{
  "n_head": 9,
  "n_kv_head": 9,
  "head_dim": 64,
  "vocab_size": 8192,
  "attn_scale": 0.181,
  "init_std_o": 0.0,
  "init_std_down": 0.0,
  "lr_mult_up": 0.681,
  "beta2": 0.95,
  "lr_head": 0.0114,
  "decay_fraction": 0.82,
  "batch_tokens": 131072,
  "train_tokens": 1039000000,
  "dataset": "wikipedia_en"
}
Each number is 128 + 24 x the weight over its row's rms, rounded and kept within 0 to 255. Layers, rows and columns count from 0. Numbers have three digits each. The size before them is the row's rms in percent of the matrix's.

# layer 2 attention query, 576x576, rms 0.0482, rows 466-508, columns 64-127
100:143138127115119144184170120108113108161101140094153082143173135117146123111119137075140153136134148142166105110105098090172141168149140123063160118139096175193135139117155152127103132120133130
105:128094122154126103168152099106144080133137089106140136123122117133142126093127172099151155141108082098166114141112105074182123104148081123140115170130121135147102138145113118149107145150165105
111:138119184144102135160123134102147139110120122170161149163127148153158109149114098127137131110150134156162153174150135138159101159142147140106142109148110113127104141093136154122133103094118166
102:120071096130063183101152155156092110091129153120110120094106108116134137149139124140117138144121114142112125132109121112140165130125133115088134115117126127116145093112121144128119135102156153
102:121116134110133136123136130157127099114114111131131108143090123151149141114091099134090124161096121160109120153147136119121149154101114151145095111154135114158116124084092154114172114100103146
107:136129147118099115147100121112091154119116147117151159128147095164082141153171154115157156140132152114128147125131089136144112154122142128117133127132129149155167123116101127145169125124089129
106:102151099119126171086126146148103147121090082142125170155108120160121116195104139104186130141168134135108131110117078118101104097110128130086147092140148142127137155087113112127126152166129174
109:125099137103143109132159138137144075104140083123111155160092123130158138081120131168126112170122142146099120163181156124121119156121167116161129153094110091113137159050112116115102124079116153
101:076120139130128080136120107120075107152149146130158153150104108115138137124107140162104123117115105119130152152160117102130174141148136084123115094133113123121152101159132141127120100074124121
103:087131146100113161153184116154165125137072110124106101131102115110123143114137104122166076138118053140144120119063145116142116139131154104143087138098124099149144140083169176106145158118130112
105:129120126166097119154141100144138136143144143154075133076114146153091129149120084092111068114137121127103132150099155105150099165174144139148065121132140108148122104121095184125125131121121127
106:108098179113086162125158093091124152102148069128146129119073103097087108117151140099137136166144170163109184141109127120117126128122109124106094124116138104143123069177127137118142122116104133
100:139120128125115093137151101148139100121112081134130095119117184114121110120152078133127091069110088127102108108152122117100162135136117124095116106130157110119118062124129148117102146106126141
108:140146165109114130112119132169158122092121101123119106098167133112127165133158149099117140100115127139137134103100105184132129141109162124124090126090130113107139102147119151154116114142090108
091:120109129110165137127124147140119119154085148114119125130136135082096142068176151085109117132146121118120115151110142146114153077125126133128119161102120119141159120108127144138074125065137110
083:107177085133180136134123098140122110143125105131163137159134032090126144159115166105171122153148104092150117158083106090128110118127122144171093150130119120146187137118165128133101121160124142
111:153131150154117124172140114098131147102161111124116113138099138177145124172108097108126161124109172151157130121102115117154131170117130115131163129145125115152108137186128115132151133163109150
115:158113160110094126130144134120160147117135149176114104147113148179137115139128121136099131131117175178108154100120186143148102145128146134111128093131159133124097110104129107128194111179116153
074:171161159127107104125122073128138100138127111179141104119100121159103102209114151175205125161109071138112130134108099128154144145151132116132103128143147144140150119130124126145121103183145155
093:102151104136147179157113099127092093113109110122139155102132083115131102125124146166147143135158134134171117117106109128134112111127158126131105133152040132144128119161134099115086107169075115
109:106174120131103141130102091129083151100133120165106112089174143155132112140119123109152134123118201165160147106138138146153117156149109152134121111144154118128099163103155110129172110117168129
118:127087135131100128122173166108138139123123109150125096141115187145139108172105139158162133111108142150148088109186139145135155142110148129109136118142149103154121130099148072147148145116162171
096:117186106141121111125081144137090138128057138114097113114131153134108112106099125113173094159111151126156141128136103156118119104099125149142104105178167132177124152125103142123129143119137134
103:134145109173140109101141128178115105121110135127076114092127137130162128184110090121154104145121066112128081103107146128144151104129110126127104142103144116093178103073146129123154092107170135
104:141054123128132122120186138108127127159161138139138102164103151134138193133131120147095147091089122098103107138147110148124132168110129117149176172142125117147118092115131113092134123115147122
104:174106151172120103091154133158137101082121150102133138153122121151149153104123129154122102101137112124084138133127107121092159110102153135113147105130102114095107068158137133100134135141136081
098:098117120153108136114110134113130136124130085154116121119135123127147092181097149179148173132132143153146073140126043116128153101169140109125116132157135134133155133107127104171123123114145168
106:168129173129107115139126122138117148128114185140147070132134151146121089147123096095098141060128138164149153101087147147128102113139113147075112113158163113134074132135132122123157154115152118
108:116114136083113121126130149105133149167104119101061097130141134157167084136119165170127138122107132150166092136127129186117082151127147164099154056100096162103108117106159089148152155122146121
112:112117113174108110084190070101115143144129110138157156131098138148161085138104135130170152140128124151134082092191113177120090122135119150072166093140108185117115130112147148133118151151131159
117:145116073115109108128094145105109151143139130124107151120121125188106133158118141107180141166122114152142122136195138175132151132166145108132158110169134119140168152111139130147171142102129157
114:143132094124129122112132104148131105113071129116087140090132101098150133101135142198160110142151082103105114145148088140128128109163186083155098157109113157103184096156153128115122146137092093
114:124126162109120136097132121118136116079098127139112105143145152163145045172092108132120122114111161152143142124126166135072103090101129150126099102136150121125072166125087120143125121120148133
105:132115126164153112132117126145142123131137061157127130161093115136164140098143130127137133113123101107151133143141077112073093097169078141129132147133118125156131122138097122113142094157154132
102:124090156146137087108106117141111136115142141168135077099095118105128125136119117129099148100137105150142102105129149100161162142125091125144134122127128168111114080137122131114153140125139141
104:106100113105130137129169133120117113160123110087154128157106099128108132091155169139158097125149120147161128131151114111095143165131142126127199082123062162142097122113148133166108151167084126
108:118089117123102108130114137123188109083149141152127129131120140155180113204127118116147116159083139147122135177109111166122154082133113122145120082108135129152121138095096133157120128132143182
108:158146146150122155088139132122174069094085123131106075137155131128158114105122122116142066143109097177143123143103154151120141139112135138112110123126151115140123111076092142150158122159136135
105:158125119081137136106174127143146125127139133097110164120145108105113125122119177136137119163131126117150127133133140131125092096094151127086129138123103159104141119125111109101077131131118088
102:090152112138135117106122142113123107101124101091127140150103064134176121090123162085110095142129110161136135164127076083152093135107132099122160126120101143166151108106139156138094106157129127
104:112097115148123096114110116110136113097128149133091131119091144114118135101098126137135123149183122152140132146135089111160128129142097104082135126153107109126109084079158122163120150141163173
103:127139114109167152099125116111137124105131139136120123101115115136146142145171165108107135183114145131146135139112161167106132149078062131139153096096131157136121131080112182129087131146121114
104:106101107133174142143119121130097108137092172131145092113160110146125131132105105155126156147154156130146058116139126130124086121109127160115148106165108135133150167139186126129145157131156136